From a checkpoint of a small transformer trained on Wikipedia: rotary positions.
Each number is 500 + 25 x the weight over its row's rms, rounded and kept within 0 to 999. Layers, rows and columns count from 0. Numbers have three digits each. The size before them is the row's rms in percent of the matrix's.

# layer 5 MLP down, 192x640, rms 0.0835, rows 0-191, columns 0-63
101:520522501529486470488482493523496515460493480447537484470544516536520464512469482503497486521498489511553510485496494465512435559500516466476481464514462515517490548466491467511529512490490538
095:483479521488497502473457495504488481501491521493487525493549506479486490538461531518505532498495437497527511478455514540480530523521507494496479450498504497481504503491529487450503519538542521
108:515553536562513515499442489495518540510487496542546464502547514488519508482542506497543467479499493489506459559525478495559526494498464535491472513491448501488497465490486489520522513505538451
096:513507482499454540460486505488522519537508464486482472472509516501500468489497480485484515508481468502514476536523463443487498470494512476470488444522453532541502458528487515504499529488528506
092:476496507519524511507500498513504517508505490483472522482515538509512463502447442535466537540485533477520497530523493491470474490540457449474503520486470515480453504505518508435527510466510490
102:450516506504501470477522523515514478490503487489491476488540504497473505563504493489518460512497484489519524499471498445481510500511551513519507501476523484478535477501486448462515527523469538
095:494491475504463492467503537509504513485511464476492541493493514471512485527466498471506541525513489508536509500521518480510503514501487519454498499500492500484484535523509491499504485520496502
101:515520524512504509486502457546521487528523492509477477523524493520491502523470504509465493455532491507512459578522492530474566490549501487500482462498487529442510474492524493522538476479544523
093:448505455519536527467510491512523488500477513497499526483509477504550485519500490486484551526508532519526464507565541503496491518507557502515531539482490455505510463535549540497458535515509510
097:476424482520470552514492486493493490484518510494510529512501494476489540527483518518517481479500475503444504492501486477533539465492482492545476446511516489485529548521480503496474469554518488
101:515492526541503492465511529521492516490515531489511488487476529506505482451498538453450529489509513496464519490495512509516498488492518476497546525495486525553472495460528516488485484495498508
094:464486497541475470438514451524525519518476490507553482484510491488522450489444445482512493501490527469491523517500534490533531538500496495513491492478441460490505499504542529458522491477503530
092:525518510504503536546484501548487496486514517478509507488545515491502488509502521490489504504510504511511499549492474489538490508490510496443464518498504526533471503534495480435522439519535512
097:509483483517452542529492491480501502509488576464464501489493457491503529501466505483509507527504499469511535486516498500498448499474515492506495491496524476458532508488480497538491475497473484
095:492489496537506486503514506487486474512479502516469463500470476516495450497481472538484442510449519505503522535508495556467481528488477474491504542546517512487551515456491503480545510482492531
098:532512471468503488527488505477478472487460490489487472473480457479518467507499493536490496506512506513502520511492509498443482549482487523501527531490510471476551570473548489512513481512492486
096:482467522479506471485482500505484476537522479537531510494461482502505537480461499502519484476527453508492564490512466451516513509521522507490499497496508522516505557486522470463510565512477537
100:502502499520458500495485493503482474534483479466486550490494534459489444505481498526477472551501494490483465477547494501521491532472502481477513506518517535462524522501501496448502487496512485
094:518459524490592532513526526547514470558446453466510531515471489481505501487508513501476509475513498477522499498507486510459494493502488498539530473483457486497501509512483502506494526507488490
099:516471477494455507540508492486497547488520510493467498533506506525480492519475518538513483463484487505551517496512451492501482418523494498475465493489516504532550511542470501524492476496496485
093:473511525502512524519459484481484482518529491483511493468472485491499481491504528477519487475489498543537459509484496526511531535494460525500513484480469500515475456483513496495538510484459478
108:521442488500484510465487496520481494487479547505445521511497494474478504485494498495498525498494510511556506453500512507458527511469469485490502556517488483516477510499510485557511464513471511
099:523508529532485518447513502512509512485552461493511549489500469505458495494461517498526506481483508464515497494493473508537491496474505500506512478482528509546558522496477461465533493504515493
100:492441488504484509519441473524522483476532492454467499464519539503514521500463507415490507505481503492538486504457489480511499480503533502476485524504510521480488542506500469480530520485495481
097:530470551494536518485522521552447531519508464497487517516526518537499497492449476525482501490517507490493519528509498498444484542480505520537498469493468456499505498480508458512523500537507500
097:534485509497565474474539461469539483558538544467506487481505524512518471473466498497534548561491511471493568485499494448499522519476489494487497482526521486464505473517505483490502504477490497
106:549470469515505476495506544484475517478500486511511484534473484474459519519492544480490499478516503478540541468504493507551528469513507527517485481503511506519474510523531455505514508549530528
086:504528504512471543484492496495523487461518485514491499500488570522481473486493501493525502498511483515492461522498458495522482501471492504510580533512470506511518517536531474515486487507521499
102:470493467501520507507477533510482456522482483528477514500469496505516501498541509498545512507505504478479522501507453512504558500508476485520473471494465468511462494469494483525490486527444483
098:536524474558518469548519491539482517514486491517514467490478481513492518513508527510498521477505461536525524496552478453473536489508514488465512530461507508541484488479516510495487483499479478
104:498509506517515512503497507535481522517547497537543488528477519491496516512441490454530540505475513498528482491475525467458513473506498476486487541504465462496537507537489498518512479506521484
099:538517449501439506491469499470514519489512506501510526509513499506566527464476525547458481464506483481491514524523474495515491499524485516509490507504501509500476506535504454507470471506506507
092:505480546496536482425485499553552525473503476503497508521501516534465479476476518512504497503493534474495462480490477478574502495499474530487505472495511525529423497498508503478471504459510511
104:497488497466471525485488517510474477500491522516494501522493482478513512539518496500505508469508484482491504480465468567471501506500488508544485484498463510500510498478519485525526506490474514
101:517508529521502512490517515516468522509502523524502541471464529487490474465465501526465442471486473489478478534509491529452515538436516508493448495535493500495486496515503483532504505516460517
101:513496486506490465533502515512500509523503537485468478513527510513536475504555548483467480525497492483520499500507480470466519511486460487469509526471503484553495509533472493468506493498459483
091:495543513498514520512473484478454470512514479559487476532507489519504549499512499515561444502471472500498497530527489504521480471482481485495477502545453500460463470473491516526494532490487458
103:467528485523512532564474514497508500512491484526492508508473527503494523524492490514513519490489510490499544491478474540490506452473496514476505528508495487489525527497509498487500451457518516
088:473541479527502504549499468506498513484558526477540508458511512544477504497500515488499500526497523539443533530511498540535489490478558531456508548492518470470507472486485516512512491484509485
088:502523562500491497486504465499474541509493475537467461514464538516525516546508461462480533522492525458487518480483473508502557498477487517513494521510531499544498512496488503493533467504532496
097:468513502481507488487481485498514534472513505527474467513542491464491491460520500431458497494556515549497538483495503485469504536550490470522508487487480491465477503505464459456511507531522478
097:480495526489517505457543495463502488532464525523516515535464496498535485456536493465520479457465484502473483520454462506520515485493518515510501541579477504527476503490520469508494477530506502
099:515527478510487483507486538480512478492466512446451482512482449466483493518486497539517472530508488526503515484486487509480490498493544498470495504462501542512514539464479523520496457515497530
096:492523501499470528535530532492490493501533491553478503508493541499471547503501536516483543527519485522500499507450492461534481509553515497505489497487514540518495505487480486479533481479489477
100:499524521513494516502524480526487502489505521512513464494493470461456501496504493515495453523499496476492492473485511538514524473457503518524532536530524528453488496480485486487513508499500467
091:504461466488520488483505486529495535508453486525474516555515462505488463524503509495471498538501517508543502497486506477491505508517485501465513488481505528484496528506497475483497449528500502
101:533441530482490474478495551500511483489468506506513461551501497478506517493485541543505475511531488511463503489523496524504505490508560503485494508497532525549494511518477537498440535485508505
100:490522500525508492532514502509516483481481500498487506514517464505526475507521538501486505485451509496482547489541509485550490528500529474480474492498508502481537518477501486487525478507537504
096:518530504490509494513527508533512483541508485506491554516497496510525456529448505512512515488487481491472517503525521487486492473564488514516505512502488452499507470522499522476571507476463499
097:481525485484562489512514483503467525464501498507505493545465478503511526512528467490447509469478550485508493508512519502510490465485518510526485506485484503499489476483504487489484485462524463
101:527517481519453475552494478533461487522500547485516498474484488485509449465485547493479508521495530487479498517459502493494489486506537508454531469523493511507483494504494525485437508476514474
096:524500489524514506470500487478505501526449528478523531503457488484510492483486518456512476480504481496503470477537528463530527481521518487494508516523546533512482501489541522454480497474469531
102:529491463526469486520491534513535474511549548515510473521506469512479496556514520504478508464505463497545458496481495531466522516522550474500529499502451498520500534504472506490518451495546508
092:538522523486509493520530498479456479509502501470482496535487476479550531467479496480481487467526522512505475453489538486499454541502488485535534505511492513538509517485504488526513483484556537
102:482530511488493488498488524494534520452510495482544528537487554493533527495536537465509515493502477539541498504510537518581492512523440524483516541468508472516492474500518485520506456480549492
097:487516491518462511501540513510511542512521477515500478493511570524442501562517494454511440501493507529496506490431535514482484454440544520486460485509522507443478484469552478539523479461489498
094:503491466488500517498532468497510490535539528478497490500537493512534494496474496513506511525485482489507512535516512563472487465496519498529548475528496540484491534471452536470501472509531482
095:501499495491537485569479505524515470542461490506529501490501488547495500499504501484522488469514506462496490523529475535477525518540505520485521492535455525514475483537486515526525444482519493
102:465512520468511477482486488539524450481494466481487460514523475499512496512502513496518458512485553424477483481529490453477506528535526491497436481508485498472453501530469491505500538532520515
099:518518515502468465525533492504491494558488555494539528506484442552492520524501477443506458520504458454486545506457516504466425486495496520517517494509493522478501476475488469531516499522526505
101:489506535469484514525545478515549476514483480475508511535479461526495486526517501498531500510497495517482495520515492483516522493493476474521523536489510450508491564487525493488530496474473532
091:481515484521469492433479482517474531503513551456533506466462503500482515522512491503490486524470475492516496481467477507494486531544452474494510521528493527533535441491517478476534487500513540
101:495509495474549498520548518482519553496472547517496505500479473513519501539551480534488487488490506482483467514510445518478512483516496471520476533519514464457491527511446467497523516498499556
101:471491529512518485487491572513499474490504518527493511506490496504488504525504468472532492464505519522496527447523480525500499484491479528483457498516510498484535524495526494499498465516476501
098:509503499530493505527490470468482460519559449518543506509508534539470454516472514508458497495511520500503501547476474524501504504472547478555472533529450489511501483514493535534489500487515473
099:528536514520502542476524490514501527504510504481487469496508497513515510494532466511498492492523502519533511462472464552506447459499506538479491513507518496492497491499503485512481511482462497
101:503446480481501471491496525476514509533462482474481509527512554539476501524460511523493515528487487502514492474506523502466501514502479487494508492490475474501494478503521433486490499506436530
092:507480501520494470451506517501504498509484493498513470514509472506479532537489457507511471478493492477459523503461526492518482544473494496512513541532506478518456498518517496494508517510536450
098:534512515510489514511500453497517491547552512471495455513526528500505483469494494519550493520499556491491528492533473519508495508482449505515511487475529486531454477482491524486525477498512485
091:483474513482526517522494533503494489473521491507497526458533440517529466531483452509499504488482557478501489476494526490554492495480495505496498509526530497515520492481507464480533488507485495
100:500500549519480516515490543450497521492501523492510474479484492498486508513500493481477503470493480479505475454503475468491488520464514489504506514508515517502526523524506514492510471523477503
100:501509451504486502497472546546472498457475496467496515500513514496445507482512541508491514512472485497472489509505510532515484469493529474484536489511514548491494506495473506499493521519504521
103:482464528477470513502528485500517478537484501528501485494503517487489514527456477503468490534494491503497499563439496545541511529517509507472519497504445480528540501459476512513507514488483466
120:490529497477503502501528474503487474493465523509535500507471518463483487508530512501470511501496494468492522534505470477478505423513475508517511527462519482493491461445543517482495498469503520
094:539514531481525521474502498490512506535482559481495517497527497462485473494542479492525541526468450481558483534512476483549496516490513499507487469505536505502495449521537516507502481528536500
098:475488546477515552484498478497499516495484431503463496505514516543463480510539474480522515512510503524497461521483493508532513509574567480515506494480493500551454508490514515466532454468493465
096:502524505489502506522479517513509501508474529483475543532476541500480495513487518473448488512519441482520533464536480552471508491526517515545469413493483487549498520524529509556485510533505550
103:442529490502506499504508447497488456473472529475533500482508523518526490512510550454512531523508475484505525462516494471459471456515507500501508541509524564540497558471465517515455464499487508
090:463513508518530506488483515491483495519489508495505468493467513500550496488536496496520515535516468514510469511456492464505517495492498494511496492505515506541515483510491472491531521508481490
090:525520508531498504516474555491503523495524492472489504505495525457479503514516501508441503551502513474503536474459486471538516484469520505508500509511485526517491499538479496464523501463490559
106:495523459503499527506474499510460506494501516535522498510445500477563531461497498533474511497489538542493532476495477537528518518488502457479445487504540498546464492518479525519506528481466498
100:505513523486501499449504505531481505521502486497485516539507491525481543505504473488528483465514497514472487532461477492482493489495486495478517519493505495496462524460498520512536483520541502
097:491494505541551473491523469494508534489509500541481513531505520490519521506495506480520480522498530500502463472517482496470503491461468518514514541519500508500478466537471519490482502485483483
093:454477491484496545522479497518494489513512493480483495484502472520498474485502516489542461490527504553525517470511502521493519505493470502527488511465483492525477502494464466522516493527516499
094:508542497493475514505527480538521503492522492473517494503472498476465531499532501535494554551535531540486468463510489509505529483465524504514536525528492473488504517500466494510506501516463482
101:452466509465508506510461497442527520493480512502471488510491514498536510454482539492493504463479499521489534490492527472503482480503541503533450483533499476478515504504478473489443515464536523
098:561474493511454487529485505502504493473493521515523507539483497489525466505477499518474501473477490485471511502528495496507515495513527466508504493483492497540512490517459513493495539517489481
094:481502503520422480528437503525498499522509491514528482467495493514502498541494540505512507522495527551534516485539499513493479504528456510492492481541493536500544474494476512482509501531551505
099:511515502558510522469510499522531508540520520457444482484484503557471515486506505496537492512489503494486551525472440514480534526479478503478511533506501498546550478492500503491487526512481495
094:511551520488476476495491493511479452480456503507513471458503486501504513486472531505490493517504520528559540528466476501491509514512510523512476486494449481570507469482525519492484500482496566
104:433474488529484478489506538507477524487474503550460481476491478527478490499473511520471461502495552512496536514528492532459549513453440529454504511440502491478474499493525527573500470533515509
100:540505488501468530503487478516487478482533473557485448499499492504521498458465499469514460510476512526452494472524475548473547459501506544476505457472492544526492481537500538498499504474498517
252:491510495530513478489494486539553536497511481466497514503550527440493484517475481511528512526556518500484470519515474489511485520525505536542476509476508523497486498515486459477475501541527457
095:486511502492536505530525497500495511467543468464516452528499494518497473477511506478485534458529491477503482488461480516508461480536489502479541509484498489510488514473460503490531490514462514
100:492519482445499476515527473533538475517490453489479510447528487498463505476479512527476533516491522487499510529521492521472480524482512505510455489507485485495467541553494500458542514497507454
098:480496488524494535500508504471495488502514483509530512499501530496529493491503489486500502516477449505544505495479519508521501467526492528472494514457510465547488513509517493494513506492514522
100:485450480521523491491543487496523481513491531517493534492559491491480509494490542522523523514504535458487515483500494524494516535498475493473517551530487505497464502478469491511528524476488458
095:470470492504468460495487502471496538476518525524471495449528492488497555529538509449462449523504521492433488526529476475514496530456530485464487536493491540497523488527506523500502507493462510
098:507503503491463491537524465492497498489528525483518509462494485492499495474499487544538508502519516534547532514495508499524475537445522526541502510474455508485510504515468492464479441463487499
096:543465540481488525537523479476527519486477515500513486501517488478443481483504485489540545516473480483520471505520511523537477506481502493496487495489500488553473499473513536534557522498540471
104:490528512496467522469491496484532488524453488515511503528516480473491490483481468487456483529486488534493488490481508540498495523459543466477423495483490508478489501505526503477532520534520490
093:455480475496509493540524524522549525520533502503500483492536491514504529454474510522520517464473486475535521522477466489469530560504550478488481501553478527550558485486495508506476509493479517
098:530491511460509530502522497474488467540457516485518513493453501449489510488508540501493516513525488508467508526478495496509489475501483488507541496513481507476493473506539537496502481519512468
102:511511472462558533501499466500499518512479535498508487469472519536540523479510472545461551466504523506491519515542533559513516490549485484458464552503492506513500529538473517502491500497484489
099:436482479498477502480505486540510490446521497491478501514498504505472462563510518496452504477503564547470496513543492521501526512467492475501500515516437526517534496504518478539497507516490505
099:493460543471455554499561503477538495501509481520515521496543521527502498514489512484496469500507507489502465493527539524544520504551480507525501510502482520508474477521477530491526525493477495
100:507472534473510552498534570524514501498498531511487472503524519504473490546489521478453527502510519511484522512506494499522472501499508512515476503474501520465507551473486493453469544513549511
093:508485553493493505512536537506503522511452531506493506505518476520493478506467505479458512471498485486485488503489532482524540504479493482492529526488537503534470508510507519526513474477528471
097:489562548468492537490472514466515522513490473501523494521500479521470459489520489497528452515543514549529531510461506510486522509522492451522512515522495540515551524484491493470542493459562482
097:462529500519496479500504471488504460497518527483456490508480511487493482448502537467500481499517499489545463478514537441500470487460515501486472491475488524545472483492507547530505538493548513
102:542520505492497503496496477522484515533515465485525517522508501481504519576477466498485487518492457521499499555485443483478517484456521499459468517491479476503513530475493517515537539515484491
098:499504526475517495490486492496479468542482454493456482478506460494512509424538509505471459487543467506479474505495482449542538458484479526523529502478508486486516516495495493523564546503472520
097:488504538485528481489504506481478512509519499469503518446477471456550464541531484510503554494531478465528512478515505525473540490490480499478467501539496523477475524463507527487469506544454478
101:511468492490483527587536489475514495482476480505455540518497480507494528485501499495504477485513498439478516497510512516504464470500556513480492533514516473501499509492469521527459431531455520
098:492501545490473469483528489501491480541508466483467562497538519467525480514481515475512510476498540507522475517507521535556498476535522509543500480497465508534515516504480503532514535500521508
100:515522538483542515497449508511516508464494520482483469484534532463515470507506486502492494493493482478453486475502534540493519501545514494511493488500473522522485530470483487461486508501505501
092:488517494473507492509480479503530515526543529478469509562467511440543514503487481525524510475489507503466511490494472495517551515542499516482496526538517502510503503487510477488490466471499473
094:502513519492487508491519526497508525521461497543487530491504540450549547480532497515531481470509466529471537477507496511541517523501551524520450496477535481508512498475521516475475518500520492
102:493549512548522454512511469517486483477450514519520496548506495490490514498564483529513509539489522543536514518539433489516467492496515533472476490510460485496470459449489524510534500498533496
097:467514518543490482505491500523525546518468486571498516448505507522507489468526500488503491484488500556522514485485480538483498504461450474514505514514535525503497522467493501475549569529508449
096:424476484462501465531510503504488503518526521506480528510499507478485478539447503526489531497507525497479502501540521451485495488500493498526497534540490481488508537451502478487499511521509524
097:498502500479507482508441477513509452502503457465480496477509536491521508521540530496465473480526481491483490530486494530476515463489472526532499529481486534520487489478519501495524514495475501
094:506475506464487477487477501486527465498506524527550481522463518486505549536494520483453467495524527504490507496495487487477504465451528481524544434497536480538469508491506510532477487502517498
095:508519492464468484500486540516507471488534510556541472504499519485506495506493567522439518501516500456489446486525505491473519471500532501512471502472502513515501478473535518447480483510489508
090:484509479489522485512520483511511497496476508511493417512498487501479500536446525491494508500530517474525442473487496462499519511497528521512511510464493532551519517476452530474495538496481518
101:503516495451505486507522535507534493479468546451528472505523531473475495504506511501484501479509507496467507498514497494548481517522494481511488508451480507482474499487522528548472466506471513
093:479457536524507471491502496525512486458546514484498474450513476484485472496496524486487495515497458506473510475490513489458503498454470544505449509498511519541480512514532503480532512517467457
100:506479554520449496516530528505490510483551460531524454536456531513517496505486482498488526492480507546511501464507562521493529493500500508508478518473501460494488520495453477499512532507483487
094:500467495499470525502499503498531523503482479520497512464531481478466480494493467516514538484514516534447463522493484506462516527488479541512485461495499543541462499484472509476490526501477496
099:496535502515528464497503495501487517435523455475487486539476457503498487493480541499504509470540490514510485477510524498531533467508517495478490493504476466529514553499478431539487498515510477
101:470491499465505511509463526464498462483495505510520472514482511456483499498482510469480528505502488528536478507448545521439477520525550514457460466506488466505519517480501511451487455504526518
091:457565474499508467499510520499478499526485456416544518468475498483468521470484503511529512522531457472510486541487454546517480468507509497491479513513529530494471484510498498543474485490534512
102:503462515502480458543455441531489514542478528465485517514485471531528526501504535471520508520483544472482518496504502466491531522496472447494479414505476514488519498477528486496504511486495501
100:447523490514495477538500508498515518491475532487510494470495521451515556471471477479487515537486492497484479487529501457478489533484489481486537503521520528473463479526473528515545457491509477
091:510526538468497498516523478518465510512501505497525528533488484479483475514543535533461487495513503479485547510534504499493484490466468492459505489488499493502478504469522481510549461479530501
103:474487497526492503482521500509495519486532485539464486497536505499470566484442480516573511525488514512484530509503514543493498480455486537458528494530532518492487455509534486506482499510508472
098:507481501489479523501504502482496520500486508508467514505518490493512501492500502490527463500480496512495530517542494510541513490528429490513492470534500533529549493475500490505517502511484501
094:495534520520515529479517543488513503473506470498495548486509457474538493498516483455511474534513474518520498531497533527521499471509475544525496515531491523509472497529492491504497521501496494
102:503512508468499490499522518516521466495489498496502466469506490461507483529518485470527514510487507494473506483449491504460515508483523497479532510505491497485552502501504479487512514513452472
095:504508468462501417473498521532499478540486530501512521522490482482495521472541518519471508488523484473483515492513531511480480517517509466501542472460573512508488529506516492464472510509528487
094:493501530479463509479435492510519453479536516476522464537514541517502504529524481517542517480534525516486515516468525485524486501525475494504547486508493499482500507486526547461500499489503477
092:485424504450519509492510526494469450515501537477485535490482552488495485495484486501514467507458516440520508491504467466517448479518499511524522468541515519477560495490525499527504495507476516
104:532492547501509551528454503477463514495555436501510520538506527508487467436508488451516524469505531528454462533508485463518493485502471512516496486481556510538467491514487498525485510494489478
097:517523496475492487441492511521517546532514506479518567517505512458508469477497481476489521523506469485540497494500441477493500506460494540527513529547466465464517502525538481505522467518516511
100:494531456500452491540491512512521513503498481514488516512514515481498510492506502476493508497498501510510524563506470507478477442520560522493523492524472470503496487496537524528532523483503482
108:494452518523500467465480545496514516482510504508551495490503469517529530488535538572503479487476443465522458490524526471506484506511501487463514501539478481531510473510500476507506513513482532
096:507493479494481484521501505522489497510481543470546475515550515487485494525483550480493529487475487478530464531481533491468547509466497490494519475504493524507468476485509512532510495462518507
100:541489464507527488494543495485509499497501484477529447497493536507474504504454503491521537497497457545503525508483514528526519458478516526499550480466498474557530500531545499536495507497477511
098:507541467508439470497535480524478509474520477492473536494487467548540515474544494525507533472517565536517508547508475516496503471533503462495515512540465481453498467491504494485469483481502506
097:454487525508526485524470494502495501496492526512504538525487509513467525498480481547474529520490483484519486464509515483466485505441449508498515530497500480508498489456524486471527505481464478
102:472476425480470467467456504530477468502524512482518493506464488555474517527534512508461525531475523574465492487467479464466527455480536501496484548527476527499505497526493520503497525497536518
099:511493462444515536546519512566505504437536499506498442508527485473477491512494530536471500500505500526502519543534483495528450510509500485484472483505427491552524521478497517555503556524491533
095:529489545475478512479516509537484473450531529464494514457494489517493503475518484521532507486491452476425594490507541508493471519467500503526528532511476492474522481471478499506505500489503534
098:483471456498461503511509494526504510491547494490478562478465503469497527500509460478485478490514508494487461488530511473501503454503488513483477476514466488487534509504541453507490498476514506
100:502474481496528487544478521494511475484555457491486479533548450493540501517492526516480521480496483533523491499463486509488528517507499494515510519491516492497500466468478501484488521525536495
100:510497516473503490476524523454493490446480488477501480457491528525474498452450496483513488514510500504500551560483497516533505529478521543538533479512488457458545481557529510488483506484494502
098:520492524540530505503559502515524499455492518478499489507492472519512467498481540488535498451497505551476497529505458500462536498481501511512483498489580485483490501503493513504523537477518480
148:475493494498491533498482506539540509480476500498421526474518486495493516514515482506513463501537517520504519512488485503484515564507475476478518498447479506464525496518461506495501513545492518
154:487473476495513489546470471533495526499513530483505517484494533439490499547468437504522501535522545530500505491527506451488506471491536502550499495496501505500499501468504494474479515525531466
100:475478479468491535495524502467500482448465500469520525554529471488505488512544502440514497431476478503519475540521523530449519477489500518516515464510548467506511521445495528479474455482524555
102:483490516507506483491453491527495516560539450481499525531519449474515532522502483535503496484487488463538495500506473499472539523525493490522490526483475519489481488443489471493497492475487462
092:521479525485457489521482502461503496510521506481451476498546536495454507455520483533488522508530469545549482550517502532477544485465529510519541513483486530458502552497447501522484479527513524
096:516513532509474502479537514435526505489509489481461523471494517508466460526492478503518472501483482520483514501449480493494511543511528536511503519531485482509500516499506478506493511515476491
099:474506526480522503553504550550485466483495514460484460496491523500503474471498474541509531538520486513506505491508519533531537492455501506483547507521467555450498491468475499473517502475475543
094:500521558516509455450515479501493513502447512529483490491513491476482513532502468480547473516504469455509498522525448504488561513433510506520467473542557454487505528480537501493479483490490506
100:492518483523507499502507461487510496468524494481490521465511519472487512533496501521476524500516485470526528466477521531494504495493521497478515528497525546514529533515488501525497471511503552
094:504472541531495504509507501504545508469503491549463525488474490490400488484463504484513550519517523483485513505522498535484481487523502478555505463475528482507492546506514518499471546489495498
089:545467529505521474550528495494524512537503486479531503491495521528509483512505529512484509489491470462473522494525556463494514548474568586498458523496450512506528482507478478460474496547536481
088:461539509536464512479485517502535500519505486465482467505511487500471473535503510501526492520520517491522488461533525460474543460523443490469482483537523475479507522517507521483491512455538469
108:528546521492529499524501508545507514511493512476502519495509510487528486477492519512488486525496538524532485530500476523497504545505543496506509489522447540501527487539485508522456453497510473
098:475517497468513542515507498467504506467505495502431521518502495496509532493532457495528518502517495500542518500491510489511501507483517473475511503516519468498507468448496528539510515483510532
097:515512542498534495525525518502501461518481533503504558510525479488475482479498525463529490516543512504447487504528506542492519500498446495497488505506477515474468520464478555526510510513480507
100:516452508554518502491510538468512506513479526502452512503504516483505506501499471480482493464500514471565549523539511541522512481459470499536494475515519508474473520515515508510544492530505507
099:521475511494526498519493521494503467499504462484553541449518491526524515514493518520543521544481484493562504515506497540447490520490481495482504552501494558501501457505514484517464479540453463
091:485543489515519524492537468504486542484460522511514549513468545474471518512534517509478462512522520504509504493498484547551428483478563517503446521519469487504498477488496510490502491498492493
099:511531552552450459495516517523524519521491481488507444441478480517540548530545461512493476546478485487511516450502471548493508519523475494507535501527447473493466488480490480524486519508490492
095:469497470476529509491520455499497488485492507517487489530501517479484499507456495479512477504499470468510471550485538527497506542498519495469552501526548518486520525481495456485528484513481500
098:495472536509460514536484479518465486522453513484489510499527462529513464491517512499494509476489499514442487544556515463504537485486514497490500496429552516494474487508525490523493488515504528
104:502532539482527427488478470514475473492511494453457524499507505504511491498469476464474485505477542489476532509554493508516479465537518474524479502506489523476503526534492545490552510519478519
087:527515505489525525504513483524508503457478533506524454479499481526507476473525509488499468515498481490532499489524508511525486546457489503480500533489533485487485467539523522503480508454510492
104:528496487487461501510496503518483465502513494475515513489525508520467510486484487465513450486543524517500521574516520517506514488504531524486506482467489486486501537472471491523523519515499492
098:490528526499520517505474511535509505493486483494476531499527489516541505521516524556515505460479526493519464529506529530511437480483530535484482442544493499559512490488457539493474501517510526
099:497537511498561508508467527496482495485505447569519499455515514500520522527505484478485502480524473500494475478501479515514504454511529470522486511500458542556503492504493474537527465491472504
098:469501474491514454527442461482491525519475498518495546502551499477521431478534447532507489474501476518525522517497482490502503521505514498503510483500520549483528475511484494508497492482477441
107:463462490523476546481503491486491531481536506463519481498501485489486468502470473461513480498507483472519464480498517479537527501547499485514478511521465517500516466473474522530497528482542482
089:500500507545509486439518486534481526454504488470480485472489538479507514480487497482580520509521530512488491460508486496517481521489513481491493559488497516510500498513430481468491486462559464
098:515479490491465499507513511487492513532481488507483462530492495493466533470504473490518515512511492526514537525453502453523508444514508516500497495476458492533525472491510461476521557501505496
095:514505524480529511538487478486482498520520502556504510510480507477500477473524544468487547501520538488493482481491487486499529516493483474539519492483480463510466529557468498521519447510518549
101:461542493511505504508518506486491494509483476531526489525468495498506495495453529505492487457538500499489495537476445480491480505508463513490509458506529464517487568477568485515439465514486484
097:512499512519490500509535483478491535522498463518490483452513486482568520483504493545531497515500514511491527478475500510478487508534477548467449552522494480487508519522463482481492450484532507
094:523553536488503477509517465493488518498490549482483471520479489523517489569439476462480474465501489467515456483471400545501536510485488505515500509505487449518478513513471456514475478491502477
101:493480479512471490462520524560486507541511506518522485497535500477497474477440509505505495492482481488505484538484515508561498502497501511505439454462485504541485506495481504498474529527508481